Each number is 500 + 40 x the weight over its row's rms, rounded and kept within 0 to 999. Layers, rows and columns count from 0. Numbers have three digits each. The size before them is the row's rms in percent of the matrix's.

# down: layer 6 MLP down (transposed), 640x320, rms 0.128, rows 117-171, columns 0-79
# gate: layer 6 MLP gate, 640x320, rms 0.264, rows 118-171, columns 0-79
# up: layer 6 MLP up, 640x320, rms 0.254, rows 118-171, columns 0-79
down117 100:485439489467554479516499509437524519472552488514478563508542530495475558513469472519478504452468528523498471465470468508518501501540521460521490471566486506431485414512519482492490480489533525556475455486497524547484552523462491483525543435
gate118 105:488499575509509520488472475543495473501489499518509488491489506536519537500576573511532526469588544528490535525529467474496509543476482470514463525426527458469511508476435549499567475492526470489460510457512467463402569573529497484520557537
up118 107:522517493520571562532516539479437490501558395473510406464508510538568509490470533574483542456488511523495443499487468477573480548565492523533456501490493596514547492540455584498508546532513442518452498498504477446463492372449483435514423494
down118 095:536560491535436525497495485563420574454508563528484421558521488533488581532508486506514515549432440386528562515481436502544512447587528510527463524615503535499503501509538493479519514500513549529501492493442497487472531496514485509483500464
gate119 102:488498493524571504473476505507441463545458541507439504521498501501541525473522556497576472495580428469500578466518456502440515523558484497507535472452529520512507490446524466435470483509495498478439437429526452496504475511458487489479478567
up119 106:522509466527517506499424508517498518462502496532470539523479499550474550459562504490550530562494505483422496476570471475432520544487438500552493544398497423565512530489572509510534458495532510474520507463501430429524512551489491496502454547
down119 104:458496445466543479460482457533493480501478521463492409510482475477588543516501433523475525581425592497512475492525519532460514477522507499553441546484473529499447541490537476464450538473526441483450544517446430475499488464462508513515535521
gate120 090:583558409519456432493456513444484431500529533525509478504554496457516506550511493496554515546494456466521488509530511574476574508461488425547447559518524539499425572480531481506512510590486413526494547444499456527529533578495497542555552505
up120 092:537597490498512537555502506470459455455445489464498467542510444527503538515467495483551514566531522492548483458547437479491503462473521408499492521488509492429484522504442491526481465616538521492502543491536492470554551546467534415479469502
down120 093:425527513489484463443451491483484535536532441455504473451545500529478469475492509490552411526471464512481446481541521547475468509546569503526504499522538505470491471474436588543454410489518507531491519480530464514551510490432488566427509498
gate121 105:510495483497491554480505480463487486523529470490451560511471551470489504568466484514513591536544565440558481508527456545470522495494489538465452598522489470502497541482569424520377496606478539505470478557478550507459489448431530578443514491
up121 103:502460502485482476471486508512492505497550460622512527533548485404456514445443471424518475457525511476507497492444459497533511435501515475560479435464455502459559476483500483496505486469541485484475388530551544521500435487482493431507517518
down121 104:512533545534510559529490552506482525510486477519471510451483498395563492510459466485464472488460534419465569519451480466547457482505537558528423498507488456562542533532504540515515572549442507495503527515436522565494564518389560416501472476
gate122 101:541552427475471531521507583528478484464521505426500538557617468521519554444490512494544464437524599496519487464460507529455503450439540498448593437451511492520564492558493471495486509512530560573494560485525436506485510473506505528520469522
up122 103:537510530514557508482536478452557443522495411497375502576499506500556466520529467466473486430512487480447510492443526452473488488465502516504514512471544489520439501531531508562493409525510455522611406412474486522457523468478531568559506441
down122 100:555523485486524490497496508487543501445529545517535501520529549476474568546443501519534494525581492531541464487482532496508574533509545458478507474509551491464497477451553501462498535515485494467472454418501514473489539447506510494496435484
gate123 096:479452485525496483502499508491484505524531495492561566531507437473477531507496468477497485583498588498489480517552511570559459471506521489466454497533526501530510456436556510500459447520483541471457452512460520521582495526482437428498482513
up123 099:502425503568514454466463470470515532461506539503447574503460467550569442505473518502533540462529534430528510476578532503531488523561477429513453452506460498487511561522502536560485559537590405499494519416484502576548607560419509495531541423
down123 096:517499479439490515512545492526505507433455467463510613609538452468569512446569449524503514462498441463433493492503447496526488467549542439503494454508562470436528488515515548484468497487557500533488480568512515589413510539503440504521425510
gate124 098:454515515491453452552506448532451469525463538560515462523519556489520537476541507487540541528460594511576421457475444485519432462559510462480480469521480523514528482520479473557612545496479435495491510530497485548556447504444463537572513450
up124 100:500456462446449445538540400453492477488526566447494438462541447508504516553493467556517502537509480507465489560563546444494497471458467481451420543542502513515466593452467548507491450462455506536479477459504548503522493510512513457524492474
down124 097:521512472455392489485495482474500454509474536556561540521486545528512487469458467515573438539537517512446522574436557480557474505503443508494458540493507505446506490466531481537443492431487522500469440526495540430473457517518570477559478585
gate125 095:509393507462453578469544537480497568491510562533550438530471472487542482534508510485551466559565473447435521505378516485538479475487574483513548499443507526515560540473500475528523492455505485534512480443521538581462501513551430487479606457
up125 101:543502492480453432437579543470469507526517547478569540537502487481526549530513525410525468560566506503536567559459514614507517468484495522495514534513509474544452459508497453539450467561542430590626464500535470507527553565480498552465509453
down125 097:516520480522514462531491509529572482487508500484520459496450441417523562582459507429451500508501562524489521468479496492487484515481492503473596531456489447449461489469495505448515418495562474532542502528441510519440432472481538547506459539
gate126 102:527529506411467516443446516475469565512506587509519503524510486555466518523468569507536550458544552492494475432565483470386484434520529480543477520512558507548484481544550552455534462509473504519513486500510465489486510478483539452528526475
up126 103:514481569407478499408463475438543489489494562548462484470513461472434485520472517492480461477565448527490477458596484491431466450458484469474487475458499558474561521637542494501574491481404496480468537564482511529517490537474518468561499419
down126 108:556473515401478510493440541559501508476539525504493460462485445491511456484480498511496501467559406584539472564487453514514462572514541480489528531467507481456502485493524513577490534544455452496517477499482507445560521428533485631548555461
gate127 110:525488545553550583482557478487477479469464529540472405494582547480507439421583536477514504597562600502487475481453539525480573409489474481457524489434522504528505510601483577530508487572496504478472479515490445546534517469473491379480497555
up127 112:632529477470512452440519545561436462508448572459567578513520514493463436509526515459497548463492452554531445438427508503548498471513501446532531438439472528508484627532566540566526543459541469470490491554509547561465539441516593488502516541
down127 117:476496496513539514485510500472543475473483549570485394486503517447466475495544558491546481477565583541503434443475529554471531446461473464478502452499540560474534494511525568471478436570498585479478517506429424517535531485547465513470465530
gate128 097:478534500487540462538536488527488488509504429470526508594546508484512527533541441452534459450482538440443444502574520584493472511515523491479507520417534500476376521458496564593515459509422514479488565500507523482411547508455490516582454477
up128 096:527530530535537499502487455502421523435592492522486502481449461428442565505541561471505492439532497506541481512529451545517467480481543547491535542498479547509477487593526478471520464484525537505510501548536540488516460539495557416501514524
down128 099:550506523522509466543478509470547536488514443502512480502532445449487498455518527523575492417547432561468553506474620502494425452502535495430499495493487482448479482436514471506532488485489418481490615513566402497500458519540523475507605521
gate129 109:502481462549502540457538457541480475481473559536538423516516518489481491488522490579490516559415447479524524428491545518528518523435516427474492532476556533547487490504491499519477546447425466467501468559510489480488525444421469440528595526
up129 114:510541547490573511549463595530499574423483527477518489533447479510506475467475458430563486440453482492550438489483484504563520418471438573475457506559478477497503476565563461560413501501431457501450516494493526467485563521526548538467465437
down129 108:517463495555526539500556429489493379532496486492406498525480388523496508527580473477565512485416513505504474478481482517431482506561415478519442510485559480466459448536503582487477532489473570491400540443516527508512553468552548468536491540
gate130 092:475523471461504490469463433472605451542453507474495491540500527433572522513548552521451503529482432431418516447501443535458493543484501510480451438470434540505459494441443559533549473498440501458559451536502503521536582489515464457553472534
up130 096:497581533369529526476545502601551382480550567495547466502572607460578495501463593492467548465445501483488536516421483548508453523509444531507453500503486541474499485467508497491500462478497442473526524498535432529437444535573455481463541440
down130 093:442510462467469490452489469398535502485491482458529518470410575524521462492505459510516526487506510450480426507478445496432498552498500498466488391531500462543495506485490472506446506500508483515533470491414491506477522517495513472517431536
gate131 097:457523446518512479513467495496438426472468472599566489540535558556503468447470474489584524516454506555517564472500500442525494505541532587483509451503543554468486515523570519567406548472517439531478510580502542503438477545461486488536514513
up131 098:461452518474469496522525515447443468525610468552562453464542543455535473516560523518485540518497545518470538514504585464566451496524406535565519498529491514484494506441589531481432455501462506521489536492523434520446577442478431529510517499
down131 094:471472528530446520466449495547478441463480487547504443444530558433451548534496544538466532457480455516484493501494548457467504486527523536523533411477551512485517523479506487530502511569543515454511546399411502467485490494490538571534532488
gate132 097:554528545420566507532545551477536473564517537548512459480546562541443402480520484477486515538563522539477470477545529433496462492548440469507493546479541460523516559443487464504464542457417523523465445511582507492481480496529547476430448522
up132 099:443464423556494529517447532491527474471485556498457472453530464442509482480471461496496512502540494461518546456573493520443537505445500531555421529474524498525531456524575499459476460464534552574450445483540469463547462465500447526488457503
down132 098:495443565494495507515476525543474562500532513429526473487530494458491508500437540513491477421549499437495510477456516518500523408469521518541529559447421558515459521588508484570551517500526549532567509478468477520556514464474444396473544600
gate133 108:481458565569481434436541422488544468526432487570489452425463575483466513470462488436557540482531518492535542514482488448520489497508488449479499495481497525491415436544482486490507443491425463518439457519498512424463511549432457442475480483
up133 105:495519513528475532498476556523511498539497495510496519528470491579541496489453467450477538505464482463476490521520452528511467411473460500461471556481533504470499491530545547550453461505475515521459516546511522498539486559626475464455496504
down133 108:497527494588501440483466518556570501501478568508504452586499508490495562558498551476502495518407521547473512562494566465520502522512457466487469428505483423457485534526448403495486503513466493469537482564500432530528431510458507483540469570
gate134 103:598470432436502460509549495465492546497464615460456491493508542489478514509485498492502570489483523451519487472518408575551495450556540480444448510495490452582489515550495542478488483504451516549526555536493546501498455470483521454453559445
up134 103:555503533455500535512530487442430480499525574528551533485548533462500460432494466540492548542478647412512575479503473550521503464518450533506493569518502478566492512538450526427510452425514480564493508511581546572480506464523488527471509457
down134 096:504471439519517473570579513487497465469461509493537480460471451455572518513514521581550447554567445524462512523502466525559449506578509416486549478502518448545459482498545545481485537459492471436532509529466532528544437466491516515480520491
gate135 093:515508485534557471542468559516476440594523518508540520496492513527512451561428503513563585504498542500502508473443469463511513550538550546507480454477504495539431465528454572523522450522451485509525491480501527500535548465508482509577528492
up135 089:490539473488508528512560435519526448495471470521484488552455515385492526475507503507528554530508478524458542422568545540554458480529467467524487492446472529482535485526481460483526508462483484481481519475492509490434526488551462543479550436
down135 095:564587542544484482501463570526475539533527538477457481503510516544480501493498428506486467495526429503540598489510574444467500498538476501484503494519552518482542451545540446495481515585463549535532460520506549464522481457500491490474471451
gate136 102:485469499514460509518504509566486519403553446509460462502536480514472478461494510437532511494482439444530547504461458487605449531451523523523566564585517519459497452405547488529484483465527472437536464393480515497489437500499535507552523489
up136 103:504510532480486411445452480500524508487508479620597483503376543448527412499467532550437464532552420540493478527566505578393541467506487508531488484514527495534520520548548474490558440526473505484433522544478471514485484532557501498452515503
down136 101:456538557511546515457486499464431462509507513519499545579431488490498461465508524467496529526513614538471486534549526522478498503503487544471447487513547458452479460548466507535520467519457506498518518553532499541572402472549528553480610510
gate137 116:533514505534515570523495493491470583411508503465487397480513565521446424620463508470555471465507491529484512500457483459520492566511555512542584560506480465489547503516525421485488471526552460534479446442506434496543535514471439411568512486
up137 108:544484498503504504490520563464497490495446462483498455478509486533563505527484408449402476505491574497599585603469509557522551572448480530535554486480470465565462484545562445499525526492540534507468486453420572470475490527513441514442552476
down137 105:529505559510526488496504583440519565533463489558473507513531534535474547544418524539483524503491442454498512522519421570508507515483555557517537503476536466467570508531562494541530449630539510456458511555462558533418475496462520525508440479
gate138 099:549469541512482536469501533488570472492454456553552523490552532476498549530516540543548515549490519511500497505546542484548557543426498555488488386505510484472535508482493483456459522550484457461509531523518431471509434470470495502470519512
up138 101:496517554509484467510493527520487428573492582530489562479544538433542486457481459546566502551516504455513502507481478504539558493503532471508505454514453541437543463456553512528554599435480473477458477457489461591509459476448508520490468435
down138 096:542540476478523387518440516538450424579462470470541478461445449521487499510554541534523492474571472564517526513456490442480535544544506493518477493484497459610425456476455460571500469468475498537455524473483516519466441471347553443496483506
gate139 085:454469520515509512486472459512514484463492476459535489531469497470477472469414534496514485522534474444470505534521452418501474554499482490531509537566470551450593537490528458578458468517575424553498451554496552525461488477534496533518607435
up139 088:535504447389396544549537550487453480424486563584513516518512504486484596543522524438496502438496450430564519557468502548500498543564576471482481400565555566533503579537546547540506528549472460537472461505494503461455527478499506576479458450
down139 087:498504500552509461571479511541480435512508455492529464467515473492484482456531473518521479478587546526512601514508523523517528500490495537427589506518453479541409535546497542478481459460467498562538506533430445456569444493486544491501562477
gate140 095:500473468447518537486532553474519547486528576486488474541619480490400518524546444498486523570550481460516573502510553448498513483559543442557471490505534565470488444594501459505499444477515518483519517516476527483495446477500477480497475474
up140 095:453501492482536428591432530484489479447494467421391400510427529547467501462563484495581526504501518552492501573476531440424517494535514577467496562474452486447466439493443552516512531501442496545551478503547520561468450496509515449512508488
down140 095:534539419483454604458591496429587515505550514489445512492477438473451493508523540528541496419505454457476512597496543505453514509493532494427519488474490484489572489489522509521520452435521534505462493512498570578500513444560470520535497479
gate141 109:565464532463483505523549495484506466478540417469525540548533469515434529526561501486504564497509462456517534450509474507541530484463457479496511506517573471580527501495535468455477599421448473536527463508486484487474533500473546448455484449
up141 106:599558498567532502552506593506503416542546503536444517527551478484472457512508501499470488509594490517476482524531471517545493442529432431435503522494465463478468527452470477562478476455471497509484511509495475427516465580511550539447510514
down141 106:525451487543528580481453523449459435471486416579510503487558598486477506515556425519542574497517529486523504442520545498484465466529559488533527589501456506573485459535487504486500463570500538498545452482502497495536505523533494486472494493
gate142 109:447472574533537521537468492509493513492496553542498537585471517529481572454519432439529554519501503486517550491480484478493513524515504551580535477446477522508481487542536494472570480536483538511487452441511532507517482410489574515468506535
up142 110:525547510510507519465503503458503501471505511467422415488526481530515497430439474421525490455523526507502503478573446509524465566554459486480594438403513457601518507465396501506508450572526532474511517575494497529506513539569505550444481511
down142 111:590518470537494540527517461435475589510547508491538478494496523475498467503493471535429539506510522490486543462553514444551494543478500445557472517489482464512494476524544514449524502441494498459472547498474510429466427551492490456500452429
gate143 096:490489466480497528425503493479547492515481472452471530504424476536513507440474494545502444502469520472475513538388446445443514452546474489519477468534508499500445464506421477449536506487493608475530487509534459487468497484500522571476493422
up143 089:489514535457518492464475488525554542507461528470582549525455530505473521503531509559415466505472594501510492504465505465536550549453509586479490553506482503490442504465523500461496478468436436539460457517538469454457479510457447478501482474
down143 100:447587539483546554480531515483504454533378486441451495483461447461521455516505490545478513499536479474518475534464456520470567483489479461534524540444486498454477524468521529507483536569550496581613460455540500513494520433546512552510515504
gate144 105:498452460548544593485421483546433461475525503521526480531598478579431471490530497511523504445519566510489464522502512488505483462514462451465576453497522534524477542448539478477543536524479491501495439485509466527467529502512458553458515516
up144 107:551477583486565440539512572447467508509507501570540492474485467477541516473492466438512521535504479426503514476544452482541441483482442452538532525487423522476492513516481411477487492521489518489564480474486487517564465407480535446590457484
down144 104:430533420504476487544487452452495540491449454469479582485553495554491519483488515495472553491490450564532462546508499511556562498517488446545509581410513492450493482533537442513530438497521460501498486494528502499526455418500436526478487471
gate145 103:443493511467527505502540556467558526514515488572492472610546484478539461542455476504479432401546485539500486530578591488473433482485530481531527537532557511527506495511532529502533475473421491504427451470488486486506493500487526557475552462
up145 109:464499541468463474487509537489533555545544524548515521564428483484539576494514413571446471506461490482568526530532526469489532529539533440512536400517452463499490471594599462485514455472632524484483515525584497557510510453462472516488528494
down145 106:496450539457517520514566548443484506451519473490477502400502443467563439554439484541549543454545509393488515503523481481516592515519487495438549491428523503525546537477514517475513447475459477522542521551482477562472459484482484479413444539
gate146 101:471563515494481485480556513497489489517543467480485341522563422507484473467549537598522529573520532499500495436506455489500510461532471482519521499524504477553484522522550475475566601520488472507546483465507513493454517445495497495574494552
up146 099:475504576427525500523492520548466474498429443502539544545575554490530487528481528430519550461570489494466552524439537546451502503475535498518478538480585519407539530480553489571491530494438480480481554463484529546560526499551483529442495585
down146 102:449517560454548534535510437493497420546492429463493572500512507493530489570431527466449514547545520461481557564491530533561519516478565484548566523549480532479479542530522481490483435542525532443482587566477482565479468467523503565491431478
gate147 089:545497398485526453496555483497518532550550539521490521430530486444443488609507522489554458534518515549503490496516499522513466527570485517495517533471452471425451576423496526554478560497438559510504534483530486550568464592396532510459574524
up147 090:442507455531566511474515463452510512452552455478510513456515500522514457446511523509511508470543518574443413531538541443554467443459485475512490489447590506452554478510543526574440465532543501530435517491536503549555527537473502501510545448
down147 099:579608535589517517525469494469449506541489491385485443648427505466436546559486510516546474505473495518481542531464446503456492536526479571494474501478541533594495547444536495436518488463488480431563455490527474446465528472555460419479522523
gate148 102:510475492507406476522552450502482527508520511436531541455474462455547456502509467466503523566496509468543447459519461391493427511523518460461534473537516540527510428461460569456542537491527484448582497510481529473477547515529476460545523410
up148 100:519550514494464502432485531540545464475490549529516459549444542500525534482473464504532628543450498528525565525524557533500475511544412476484457496541503505458528501460492539553507532465464399524456499514499485489448466464488499474532434446
down148 104:532487528436494474479509525477540492412539529538528463496535447575459464521496484480526522521495470494504519492523448493494488483561464397611510574512545580423535513512488495458602524566439455556436516545527543471435467451493550525523486500
gate149 095:486443542486468458416470522495476481510475504515472571512505477427462513546434509514483561495477417416484482555537547522483471468495481565524508456486514590571469547526439469474522515500472467501599519431556489445463524482494437454535493506
up149 098:478478514550520447552452552464446539533480570471517465468529475533503527480452479469535515445511419545486474530520532498560539504518499471491568533466506483513467460503524508555501480479568478509473520442507490390522516481497531491489520453
down149 097:471561470515551533484467501516538491476492516470471515499564483466450511463545492553505546508520550562527509521530557485530502541406472498458477454507487490463521474548451455441492569551482552463503485588407428494473496509490572607424475464
gate150 099:456527571473537487493485522514467542503508530527484493517483462531539455547542429525543476466493505476493465553518562504456517488513479471535447566494502430446420510512481474531534511492490500433414546483561498545445517502509474584516495574
up150 092:476463488537481476493513438486530436444494516542525496457466535577561486424548470457477571506508456534376508485509466500624552516426506511542510508514450539471534483491498498514479478514535477472531501533566564463504471430472457506496440526
down150 096:586504480499542580553461522506536505502470423539539486524570472500447482489482550566478486446540519451497508471473490518450522502520451457458408500587525566551484499613444477427575494450506487423458445563494492448494489550479459457528530505
gate151 094:549530527537457537468525537483544462482498502469534498443550525487530537489485517465502512449498512439502538553500481431485487476522527495532508509472542493494496481533492481515520503511464458518476542566473494459493511501525463609528588528
up151 092:527515507568558413543505467428512462484455511514555452520530468488386530448391468510479543506546455497569502538526482503480515501514508472489503511528492522472420477521573501505496487531479466477498469488489512528397466435512510462536561457
down151 092:497510552467581586548515465526562507534473491544496452477500444529517537512535476506587515526506499501438547535497488465513483431476411532489484485543569538493492425539533530476468455418501486511525480485496549543520472573564481397488512491
gate152 094:519537597505501531440538542489496483568515427452547407472518415424600481489538450530483493453540507525532498453429485463490494485457439529496436465499521503530483564484475533466510528519481499448574510521482495411479499521524515519503449559
up152 092:461552467534494449408501475473554462569545487508509511592573491468443528502455501540530504528493480481581527511513486525500451487466527520500479463485554467532509487491527492492556493469536551475538511450487575468447486470523443502474530550
down152 094:451529497459516514495481506507541417512403421454540557528482443502499495483510459485563528535537483503512522454491530475449450494544516496391507519464544475486516506580523579461514553472492453467533490438534491429515458459450529553458548467
gate153 099:527481515543501470559433488479443556497532463543539542576529499445457516449498515448512468491465452497513632525406517452514544422491486507507520522446492493502466479455486437492449479531505503468524434508539495551541451544498488468450459457
up153 098:391437549421516535532483520524488450469475560574496488554556427509513472506499497520529511509489497510557455494563447508541497535471526539553567561574469501487449602529489566535461479433515488549460514491511422531526512465533477506505473462
down153 100:469530472481439553512496576476518520518498491489525417532480477519463492497483457499493552604474459420550581509418429562558533507516472554560513489474530532551529576441529498533459530530520515510500545453520464481508532496468512483528478416
gate154 082:513539455559529484494505461368523512523478579494488525495545460498443477482476516510587446490520477532512510542507516463471485479541449481523546492502518487476460501440541529431497510500481470549515530413562507445531526509482489607501619573
up154 095:548594481461461484586477547453486551483506521539507560494496455505430554498468519482446489444493433485473485501478490501579548466503423501532510449448472522434354479507429469512580429545571562454454567530481540427556495493514529562473501492
down154 091:532499554471549514479496538579441491478448524455484442530511514493528526475543472483450530549477570505492537516552584501465518585499488598522468485547557512517564497490472512509527527535482463491515476556552524490444521584495519555535502562
gate155 088:483491460564471539529515513533529546550535525515472541468410520532516494454477460470561525498519537494491526471425457501577568491526459466569504473466569466499516524508479529432534497547410525494500483484532559445455407523518528545506554529
up155 096:462559479501546482525499449530484501452419431486449597461565534443524487425501493443508435520490515484560529526499426464510492491547541539510520533446463510515448468407520482472488512455471506553440431512496523523496504485494500435515418486
down155 094:487476497510489474504511510499516568405474534454513524518464490473497479470516516513438481472496467428481483462475555479476510503508496516577436580553487467496435490550470484438472560493489534490502547466498559537521514532455490642434382548
gate156 108:461447416447462468525495541522524423533495426496499476458544590498583452411474493484494558531532474428489515580476513506508459485476533489497429514556532460498472499505442457554510476510445502508473496540559470495529552531433464482436540546
up156 116:490454457505499521459489490482505458518454520418578485437504494511516518544471424457469469458502398480533527510447541556483508513544464465493454557517460477473490584556510473468488492572551505466475523472418480529471467455443454473536495561
down156 101:524531496479534544483462539437522487469540517450457424525469539472517511501453464482423398416578552535506491510475499595517487534434537485543546517464444492511573476382447534528520541497462468512479537469475488536540513453522494469511538516
gate157 115:502446501525445462591396458454502420508541394473512449496518436461468518518461537499516548433476519500438574492509421542497540461538502504480480479504505513502480468556557539448516530515494490514496502493535541496403517550527454517506503539
up157 108:498486499484542553514484481482427495535480536502480587525401478559577445488538606486501537545545562486569515492541571499473550489459550416525523489498475554506552500518407489464508514504519560478471530452386546455541540528548448440487538544
down157 106:514430504335555544486531484501513507468487488497485559485520447426526479510518477499520508529498531425515501471473505537518479542520483565471516427478462409470417448498420496471540491556476508464521453540469490524446511509510429419485450519
gate158 108:498529541464459524525495530537496515474557562484521511506471452486490512489419481537573514494488459469466535477558486531532457522500441457479504469476510487563524537503456494449556600455481485462498586445460547494476497463452461514499520500
up158 109:592487510526474466514518549483556500496523477458546495507538496533481522543492468481561495588580473472492531551486527596529465561511452539563530531525514556483410519443406497539457384430456440471535479475478390499499479498482499478554579480
down158 106:468517530488574488481480531524527533531458432546509522394516518516535545543486469482527576478566520502518525504529598529487502477498490450569543529459483449441535532564469489534486465535528542415494511512500503451511516531502550559518506535
gate159 090:513457467455460588506513515527500554498509532559541484500511479490521551494522541474463466547483504552585463571485466469466476510491481443540441479515501539499513473519541579480496499527493474467475521477499522520451497529558494484559475534
up159 097:494507534467529483510543491575536424524528517550516510623498568464484530487489498489438438486527508410444468473545521446438465514508457482517535503472426513548427555498491433560614486504429434487462479568510485549472507487494530598459501517
down159 097:587555492396501585492547477509466475539520474442557484507522505535551497537639560520466539518453457468491517533470492523585503517526500511450459471560525528442521521540477437511567514570481479481507430466453529545496507497428546525524558518
gate160 102:465586490496522515510495477489428526511442503546574417461510549458468456483527539479470485458487452501553524477454576430514495436500482474548481546526518496473491564507478509492422485542529496444489404430493551553461535511569510465445531541
up160 098:500576551469462492493524453516462500527467450513482497443577510525548520539544492485509523503520583546428531526454527551481544534480533572541501557478519523507420521565486472558570495499497478453447490504490465528527506443531488457480448508
down160 098:545481512446496459525507514545493467592459513491547526429541518469529547430478494461504545497516472542493505524591487526499608514493496526408494468456516455470478469512487539543545460584539488476521449528496520540461542422487504541503455459
gate161 097:453543488524500609521475556472484528521521573539479549547561443493499544494532538431462504560495623538522474517550485444568486541568547423473527495486496597504500504477547544517569573539495431492512477592553486516537521537486516470483481466
up161 097:482540520517493520481490523422543534519418459526477503457456547405464479515643477569512479500520513449508453520438516490458466509521578474523457570455486553470508475489481532502462544422447497539571504474489569530561562493460527542453493458
down161 093:522500500422426425486454496509451510482483482472515466567483433495488489504531528535371526512460492426482521578437530518510552515531473416505535487491446538546529537482492422534481540441624527525475504530573492539523478463499540404520505486
gate162 104:461532493537531453494439518456505536583513543470448497478505473533476487540536488497469469479572548470469587500499474521451512450541484458565490435566478526506511567549432522482469494463512542536582478545467536500504463509491458389477584502
up162 103:479525461527493434549522446456478446467503552400504540517548513529631540677530467515459502510433446513558503494521496473513486555480542539449554533454513478523480529573467498468510465494503420493512412477457459496476517483439465527463439486
down162 099:487447519516569485475589499534484490498503549537516483478549586615515513430555514531483605480451436503554489471528471577465460491566435524459526544445496495576510581519504536512454488500480497504503489499453526451503473504488530548525493452
gate163 103:427539534525459485464472446541488522496530544483506464531505505520467521478497426480510478482502567490521511476527402499534459470530538479501560486560516545506576494490514572494519448390498486517475477498532553568490457559493520493498540438
up163 101:487555524454510612478519495588486508498533498484525486466541446549541448503514578551503423551491519417517568470493462534504612486532437516519563489518506505533554460520521510490486423484522525456563540516548503466563488515417537476498563504
down163 098:472451562469541560516494462516491462584466551520466573567436571457547515471440509578496463511604457473472534485480414576499529554494529501471477506437473397520465533484458506476473447462577494473481553504537491543560515464499477510504474474
gate164 089:533506436468501456497535507424525567527488512542500514578451518485488497505441506496514500501480510470590536518518483460507485511484469516498497471507471544535479490572478475518474431510476475490560506559481485573514477543494470390514564500
up164 075:543546481562490453517561481496533499522478525541545560490442468501522565492497505499499433524513464516490570492545527432536640487481479452529493434513497529516542512551489492473480551453480526534552528494512459603545484446535412423455552482
down164 098:468571472530493473517489537474503465475575413535504554569472562477492512463554422591538446501543458577491480538507527459462492482532583595467470531526452514468530466514495482543481467505505472479530437496493453518400499472430464608396447472
gate165 100:510608504476482488497488535525532498473459487520607460541504484537472432544533488449594511476473471490615451490557543491460544498515484545392515467422466534501425511492531455522419429453536519488507475462565501477483529478445397503517500494
up165 098:535473483480515521528465481460538560535485498502513533519490430543578487478511506516533465465460563481547503514488496503499528482558452477578478573474533474430493489493538472478484421472509488466473473567527565510526447459479544446458488482
down165 098:554492504528524494564490469459501538556477505526540500528499486441550525542496453422511481556493524477580480554497520517504571484517513513574531514511485465558486520562505436533463454469460517456466558498464490545491530522485510442573515425
gate166 103:518459453456463554483503549513510551550549515496536460510547584461493534531465519408554552504447483492490550498521471500501474456410484397485495506526466483465494543547511514498550515490592459473470483538464508517472528448431449481535526486
up166 107:576449438531496515498547528401584505579578515577496425456425474460533505457556517511515547531498551470495488510476530467514506453569482470501555483537524505504528477452525572482579505561538518520501520469478434517467532466448463457482535487
down166 106:459575446482516453532520486473534498503522449491519454559464457472465535483494456516416620521541508534508474480527474514528526561518579512465545450552452469534428536506477567523492539530536498507497499493445526457553471537468471566497523573
gate167 110:555498500511470506528519436549561465487460545445503542530479525554476563451497577422471504523533506526506480562506459558489457425475526540588565530430496516499432492454479507530521465521467482519454514515500539523549483497519489496477511511
up167 097:416495462530481542451403512509468501524562522491563493495514477455481537488531501506534498499513533494539542477543546449498529493438454483494458493473395439500438513450468512470522534433526503477507444475485492492525498528489479533553544460
down167 103:486545518478539476526523538460490494487473563514495449477515496522463533559507519539509462518509439519532454508535517472546458458493473496477494503551477500528464606496446474464526541510529495495451504531447516496403485529423499465463584509
gate168 107:446510463450581524419520573514497497521551442475496467480465416532515513494460458444552507466527503500530522477535466489497536482566524530490440471519505476426591510512385472469558468462497520472469446473483518479418472477492531454532507472
up168 109:579529511572490476560533527437510504555482441542498545476418510498522435515499497472457500469429482496519459442448424515512512506520490442579481484479497563507388520465517531548492561485513535495459513446462501530532476451541406436497488477
down168 101:523486519558458582474520535519527619489474514437460434456450470513515536410522566490556463563536523508453492444538508553463528470525502479531480528473580463521543575499530479533417478539486442429487470565474492527524470524457465548480475486
gate169 111:556561460546458498570528472488442450488514543516501504453543572573451512410499495473447485433463553527533493514514560514459550459440628517489479534524503459500470540515518514531523545540465474531494536487498513519559447496449501472462489454
up169 117:539519514458446486533491487530445538542509484495567484528495515565464501450536507473418518450535487493431491452501453483479460507439564513571494568483445412516492534446507526514468465436411481626515576503442464500458474517531505476465518492
down169 120:581533482459450481526457485521542494478499512484493510486474530532450530459477465476483526517501526528441505520473461477514507483489451428522505514511418492476484501467452535463466491536523493471491492548457438504540535476491477442446507481
gate170 099:417441493474509476464546507547471510491523482394556509532520460509441499491474521529447460582469485540497625469542534462580565497545532495483481492470559510592482535504491566474486526545492481534519435506447518501519533502508607540482525489
up170 107:532486504467539420416486531473469522494396527496499461566553459500520522507459534498558472453546481535534481451506520532524378555470523558452481462501577430486526427508505571523581485536538498513520525485453439514561452544503486455532469549
down170 103:455486540534592446530509485424440474619437528535503449492549429511559430505497461521508484506478527436505485513501597512549350539451534489433475479501488459442550523604525519500434478458475551492484460540482496491532499492487513419499492488
gate171 103:504443414537483479516491529465485463512487570416450481478497480507495487523564519499464474563405427447385497423520414517490516504464490443565505547429489482499488463518557508495583505518524486465501492539435481448466543583462535495457520514
up171 099:521498583492508538522521493521474464533569511491501540474541507465527521480520406516551529528526492451497513478500564502556561483571486546545474553434537487572514531447459522498504535497478485459421497610511420487473541486522475468502541549
down171 099:482422464481438440556552593512511468462466476480463471477540510505596479489429480474516521518445546517468502530423494558389435448460429499513437555502463509480503508474486533529492499549457556485513551550480449526554553515534512327520502500